Each number is 128 + 24 x the weight over its row's rms, rounded and kept within 0 to 255. Layers, rows and columns count from 0. Numbers have three digits each. The size before them is the row's rms in percent of the matrix's.

# layer 8 MLP up, 2304x576, rms 0.073, rows 1347-1391, columns 216-287
092:109142141132096124140129132109135127094136132100106140147103163119106162135129112152131109162128134099143078136144123109142153138113119110139074122146091106130136114106096126134094139136129176137131125073133149147099
105:173150145110132100102137139164105131096147113156148147121132148127099108130130122113138160108091129111143135196124116119139133131118130135163121062106117136163153167138141114091125144166137133130149107126127122094114
097:115155149115136131160136098151153105163129091124135135189178148168099126125109093125121144109140082110107197138099116165121096126127076121121156092129111144137088085084138164156137134141135086141120168089143106100126
102:135139125186159100133119089137158132136103138116111116093113121133092144155148132089131103115099141133120099144103110130180143125107121119164095105155096155123107140093164144135135134138131135129139161159131154133119
102:087145063152126127128140171136191128143191095097105092138167125130096095137112149112117137131119099139102125137100109107113115144096119104111071085129108122146110082120121154124055189108132134128131153114105145125121
105:164151153130113145118144107148159126130165136099084167139118088121103130138086168131169133137117102136116164155106107168158105101157076101155143107082105127108100120104095137135151156110096117134136117138096104127089
094:069117106109158072145117110119132122132145163156120090119196114142094147131130104136150124136111106111073156131146143118115122125105117101106170110081123185138064115113121110129137136130129134096133116122114088116115
088:124118153107170081140116177115123174141162143154151111140149117128177139094129071105129163163125071162109132106164207169145100133129136106150138134122144113104110100099132149119120134096115096097120093114157150143167
101:116183121111090115100129125081115093080148175153161131083154093092124132116108123116153161108140115132122093136101100137154089181141121108134143147088157087111115123164133078110107177139126087078130104143114155109156
098:134057151187159129140113109132120154133138088138115091071116155136123152117107140102131162112133140164166129113126168125101107109114106133146076106127126150148103134127095117148152148152166102134124137120129151123168
099:166114118128146103142150153100112130132122116104160093112119104166087137128107121145121147166123155118127175171128128159141106097111134123154143135140118098134130131170100166104121087153137109104118090170093168142161
093:140104135108122128104106138124112110175088168156161096144127145091130125091128139160113157161088124086081138207093164098169145099151134141128131089119163123097114153140113129125062072092059150086156167081161145143121
095:114118146113099086102121096125120126082107133125120118135128159125086173171130117135144149136117134144132110107101109148114134166113163123140127144113118107124061121097132155159119109170107137098108137142147113146128
113:169118155153159141125133123121149127112163097114142137104166127122145099119147173100119133142114156119081088143080093147104135106124127119118156118130154140122093121159176134089120126077113135110098142094118114112122
102:132111162112129135096096163138144146159123163147125157107115157128111134093154104120147055100064139132124118125143127171147163156176133182147155089121167119131152092142096128140060132154116138099105155141127094134110
109:135133162091143127115128097135159085100165100089178091121075076135111105101125106132146140130146101115168118139081100126172126078138172105137141123132162106143145134115111092107145147156112133137091118132125110139091
093:152182137151080127115169137132121102126160145168126126135080194146106147144171154122167121128122143111133117164130142115103119145093098123153093155122163124131129114123095082109139151132197123105082163121152143140176
102:126119105109116164149103115142099140140120111091124107155150106148099162100144145108090088107182137155126129153142145110159168164140134114130121178130106141138135090114149120122188158148098094131122107101115154178097
094:163153156123107170091121091105097098141137182132107125162093151176155139103109171143151179136153149122104149133085143097143146135068170133154090143098135110111140145125131103150108142087127124155124141120127135118134
097:167134149156163126117141090109097096095076098102123120135108113125139173148128129137110183086146153125140128140103136160140129103124100131161118079124151152135112150124105162099090170087147124138142133121155133161133
094:089152147116117133157127078128112123124118165129144108117130131100124108109155098124126102138127150141138119187138140150168149136098152161141087139120127135117081090110108129098155164101154119169146112152138088117091
094:150107086125143114123120084176110133134098117095121119121129081130119161116122108126133126119109137087173127163096145102136141112114149120128120123156140128107104151099130081125140149130092155178121123152129138137128
117:128152147151101116135075136129125097158159167130124127120118139135138175140155135082163166112136190121092168132112107092113105118136145135120129121092150113095168094140172127112117118112104112070140095151116133111096
098:142138088139125112150162123120111106147144150114119160092132135137095161113129133113145111177089160124145123140123185160117135103103105108151126139151155158138147146131113115138109101173095121115150103096149066100122
100:134127128151092127115096106104143101122093131134130137109106129145150124146148111134116121118074106123149120134137123152135130132128093126107134109103100126094155142063136126136115095090155114103116153120151165069143
109:106151091163134089104157134108103098128125175125145126104076112119138155134123139119136151165084115129126139166136131090097134117091142104118127124138122088125174114127126084112115126100108088160138155116129101110132
093:110088127127157143082120166147129111126125143123129105111131122149157085136119160150195128125149126105107097111151082107112106120142146105138144120109134159097138168144120097114117160069098132107166111144117110114139
095:118111171103119130115125123151092137133097140122086117146130110135112122105086140161164083122113221164101153114117142129095124143103119145133137127116139101122137146144125082136107154095139146129103123106140103167119
092:149142137142167143079172123144132081154091144130100150154101136119126120112135158106111127122123149112130098176089167128119137117109174140159111109173082110113153133155135075155094135099136132159151127145098106162152
104:132119121113146115119147108118152140120118136127113107088132159097151122125095166137104127151089098133112117100151137140110134127119084107159133120161131112098111162126119100135104115135194116096109132119110147134116
098:106143132094107122141126130180072121121131113112124200137119145169143110073113096168124127159137116133081129171110116147090141125156126120124124145140166136137136174134136126140087124135127139129184165106134094134122
099:121110173134136168136111124145101133134141139116131131097133155139181121138147087146137137134119122145138175133037133103132154159132081159090149154136127115142104145103079129076135144124115124169133164095134142115138
097:126148105100112132144118112100134114151139119130099151105157081080076137092105148106154114133124142101140091117148146110105157140135163143108143119112137142098149088106102111130128114156162140151139169107130108186140
095:152132090112125112110134159153147144105149112109142122111122110097121116124092118169129098119107080087147123134122173116123115121124145164112105152107166132101168149119130089137148122120099124130150109112133136115117
099:129103138167108127121115133105140128112136091125130111146125149096196100143127143088103140124111128153123080119124128131129172110145147128144112109157119088110132145070127176126106153171145151169131124107151120069114
101:109135173122063111105084132102142086112067188099129127142131126179149136119129162075136104100073135123124134114127145193144166185111111147137130140194182108126140138102128136115088088140163131141142141107109096108121
093:193128135129115091145096088161118097166146136146126107119123128088101157141130123146124168131116148115134124152131158115138134121148145117160107160126130129093125135119111120132115114142143096113112115100105133107127
109:167121110146079112124138167107145160076138126154122118093146146105120140130132148164119129131115120134124099084153129135089082131171120170115129126121087120131109145141119121099102146132137128090126172138120144105121
093:150129132142151136070132147083170127145138150133141155112103132130109136106057157136134191108158158149159147150166121117125138117130116122160121127094132114194126123121167149171183117121104162124131136124144150133117
088:134098143119107120115147115145119147135115150113117112142094157102142130141112119095167115144065138150110202133140130123110141154109126135147133144059141149093135136082166113108090141115145105153140107143144151100130
097:152172144099140095136144093149158085126125147140137107159111134094105150102112141157120112126120138123105140194135099168121116116108138145114134115145130098127163109129111166115144123128115071126144110166139131100164
093:143143143119133176114125138127123116115149124117136156157128166155162129109127124144131155187141105083095126135142112125112157139103112178130149118140127078090149174110075129139093142123099127121103096146146111147143
113:148147120115136133127141141146106106122114149136162069157159084112110142078139130132155121104134112109115116166172162167090148135146142149142136085100099113132080165112174127071094134137190112129149138141148081089149
094:130146067130163136123125157094150143177165128157153102120101142146145137101076119119124145132171124143136127109118107129099125094129103144181099104126130106123118126093131120153132120178095101131110139140162066121083
099:113129059148116145139169132125143173124087202142175122129176131108150146115135151150106139154174143057109101112136122119112129113125128131125142092146191138116127119088096091125119119087122093114121130142114128109118
# layer 8 MLP down (transposed), 2304x576, rms 0.0722, rows 1347-1391, columns 216-287
085:162124116173147137132122154147121169127167139095109097113120128126152149138157169160134122154104125144138155113158124140141161133130130147136177160112113135111085157116082122111138122183125112155112123163128126131136
110:114132089149105097155162113080104168172084122128121149116062057110168111147116101134189110152152102174164147109103137134096144102122133166148143108079122116125117095124156155096106122185134128084096114098108139121161
100:143146128082136129127121131141109104157138144083157120105163173133138142121141138144151141127116119103170126131084097145154169162133119086150124119107157102082137126164161140117171112146083113170194150150120117109096
095:115140134129081133107123111131189122149131147161103113109119119120162125145119095110146114107085083103155091123125129126143151128163144161111142096146190105134128125125110135142137115121151144132127126122146140080130
099:162139124148147117121103118102137167124153136086141112131104133118124133095127144149117087140105134096101097137120118173121177144133114199148068154133104093140134092119149129138108086121115161094133135123145109170145
100:127150162113175071146165124155103130117127139146134138174141139131098141125119180102111153117140140123136122106111143137068150142130108146157128165153112129148139105101148122093119116124086128141116100126113159133143
096:184143136123075119131138133107136093118168127119136124140126117122161138137159139148131138154123113091100143146159155110144125162156103096141132143129114104110127097090175134107146166135125145147146128081136099128131
094:138102166153121121134152145155158123149136139125070121129111099109087147168106130129149147067095125142154138153140110136122111119109119152148151192138180153128110137133129136091142106170147137073108174139152163149110
099:123130106106134118137150104144129101167157123111141128103129119130104157162147111130144149195106117117145115145132144137132175098159159147114123177164115162095133122114095094070144105134140107145104138098143160148116
102:130143150127159113146098181137114087082091165153110165142160120140134078137130150165096168117116149118194099185142141112143111081158147146147152135155140135118121099115111131123128107131101113111132125191141112145095
100:144099126085110106140179135158152149108109084131107141092129168127128134139160101144156142113104112097152139109184136142175088134140138093154120126120110088139104130134130099159091132130113163142107147121133108133149
093:119114084112142094200144166154173180111132138139163102092159152117085116146117114166106122141174097104127117111123102120123163147116117100127091121141130111140146167135127186131124116111148129121132093150145124102133
107:127165142108128152128121114129116156170126118132130127145131132135152126122086139122133150192141137150111100166145140123166118185139131155154127137140106131135137187130105115126185116134113090125121197114102126158143
119:135133105120126155144121138152141118120187115121107124111152140129141102135173124135198112109113121079118129127141171198122111117122161141113147151151126148102134124189132150145080175093134164163107135141118125122119
108:086088162097140129181149137127139164113133150149142137172161146144122160135136152121137114142122139095125140096143167062171134111124135168119144103092149135153131130142128096126176127105146140113175137150110120097138
103:116133132134143116140152135144147119126105121107121154143162078095119086116143127117120145118145149077130132118152140111135128171109110145154134120140096153138147145168137172095089137129181101167101096150109131107145
107:126148120143096121128144156125134142148155123186113123148136147111137130123161094159141183117115133124113097141111140142164133174135114115110116138111111135153152201109109117134094129110149138152113095167177139075079
097:129139147140174105136134119090139101128159112091130155151147172126167102139113089112179160105095133117153136088091102129143149099096165136157151087164140138152150115125120114114117159110154159098150157100111114117117
099:163143133132125122156163103150114182121099123095150131139155107086148133098130126102158121101142162132111143127156131084164109140067136128121110126146155130132114098141136104128181121151088103133130127165112139126132
090:125136138154129134166228201165148159115149141102100103099164156118128120111108157135112125112144139162129138161147119111126137173097145114149147170170141180107123163127120102142137136122118149137157162118153125093094
089:100137120158127121134118117095127125127085126161139156120105123116142153126116139103109123112115117091125132058138122146175108120134094143124139099138139148088133153125154121082128143116128155111097093126109112114140
099:118116133156145148148132118160127110180162122110109131160147148111120168098148135138092108093089125120132111095114125106157192131118108113105120122119175131123140130143103135129106162099102112139144143111089152102121
112:128127178110129137169130220109129102108118128116124128125111145148095129129108139166141120175162171160119156127148142104127187122095158144133137115133102123130179143116136130111086123144179136119135112130149155128125
095:186082155169135108141139128121176157097111103162152136166158137136124141141137120152105150135163131163136111129130129146096142152125134180127155122105111124080143140109154174105164115142116096187136144127115093120124
102:161137118150125177145134091128105142153126125143081092143146134094147154141126149124118172107120157100129114114113132171130093107168163105152143141139100090154116111156129123110132114124118116130138112156109085147171
094:127112142130117135160140122123147120153144134082135146121091129137124097133170165116165149152150109148128124149147180164141168131107148140109162159171114145108129136117129104120139126137153147137196147117111170067153
095:117121159127093114194131140139172119134137142149122133178148141117128107167150139147104155101169133137113161179108166152105074135151154152176152093133160102152146140140160144134131142129117141133120125109188117146184
096:142103097136137130112107179154096159173157103092084138142125109139112154142120092115136122191148140135119163106136161114125136139145102111091101201133151120114102130125128098105125132117127115132146110139099148092154
094:139130132130147129192133091125109150073094125123125141102130137181138109128106120139139118108113140091146129137149094190158129172165122130134121085167184140125165130105143129126093147078165136081135102125145137157187
102:134120140111118152123090121165118127158126123134119066145121123142166141138145179125141167186155113122170142122154097131139099121123130141122170155145150136123124169114140161151137136124106122148102113124142176120148
080:108129107128132129144169168146137141137108105124138084061120106124104146150167154123146104139133153139144121137125162079120135149128115162162125124103138089141120117158141156136165127154139073122150106165138144105110
107:165123101115147184113154127150159119148125125134097157124120109150161167147145123131205116146120139123134132147085112148130112123111162128155108137131089114146146105129129129132125117125161142125136111113123134154144
106:148118121131132113129154179136136139139126178134130122157150142092130110167156091104121107130137152137168176100117125121133154134110149123104159125140154164111138087087119135114138120116142147109130122135089121159112
102:131117106156106145146145131139110137125154120147161134157109145176112133154085160155135173112150155144174122136153157126118115144139101141136213119153161115156109180129187127164151114096102167168153115114135142110147
098:161178073117117114094117102155123107126150139143103137147133087142134136097089163121153161094104108116140170141083096107144068119169101160099156182117118141125130167113188137100110150124130110133121140119113103110162
094:141143111162154115122179140139139158075166153147128099149135117143148106127127083113114126101114112110113177165164148139143142140135145135170163132103112116119138166140135084116164118127121139165147091151154116141132
100:122142129165127148149129107076146163115104151118129163081152121155096133131109175149125109119128137104125121102143147119153121172118149126158117109157115130134104118143121136139085089116173101130161147108107101102158
102:097116150137124145147099139127129142111110130142145124108090137164157151124105103153142135124136118133101123148145104107114110082104103130143173124096135102128098113126136138140123136106081146151125108091160127184082
100:143110129149127104180151171123110137132104119100112136131120140140117121089128108131145116100134112199181116106117141119104111116120093123167138106108110175122109136076128114147125115077128153135151136117108121127093
082:134119158092127108137127186077083130124140150164147131105164137116172116114191060121140142173123121108145134121107116142161142064123131119144133088160156094148170133169107151134108154101134133123146142123118156147123
095:127113138146139134108130128163130105125121084112138166151122140126148123144114114111127113136158160165110124154088106123135141136106157141136116150143175106154173120157134085105127110150136167122114166142095160148192
098:134119106151118093098123137076133133097106120132126135124196115129114162129129120122128120190090125195170124087195172129111094099138143133171111131172111151141163138128106143120133114131159137154183147124136116151106
104:119102163126142133145149144160119120151131135163089148171169097147123120140123117131159105099091119146099161140145120152128148093135154146145157136155117148117119143132131138126124085152217117125159091171126112111144
096:114109136140109193105108166087116138166115141123106138074151154110143113160155128159108120113130144107163126156077123174112124115115159107115162155134102136132130143107126134108119209105099148097131169100106123138140
104:138170120127101158114160131153147142144091122144159094143113117135152161150113129140149139139105169124135119114138128149101134121072130148097108089121105143090107111184135165142137125137156135120133106131197154122086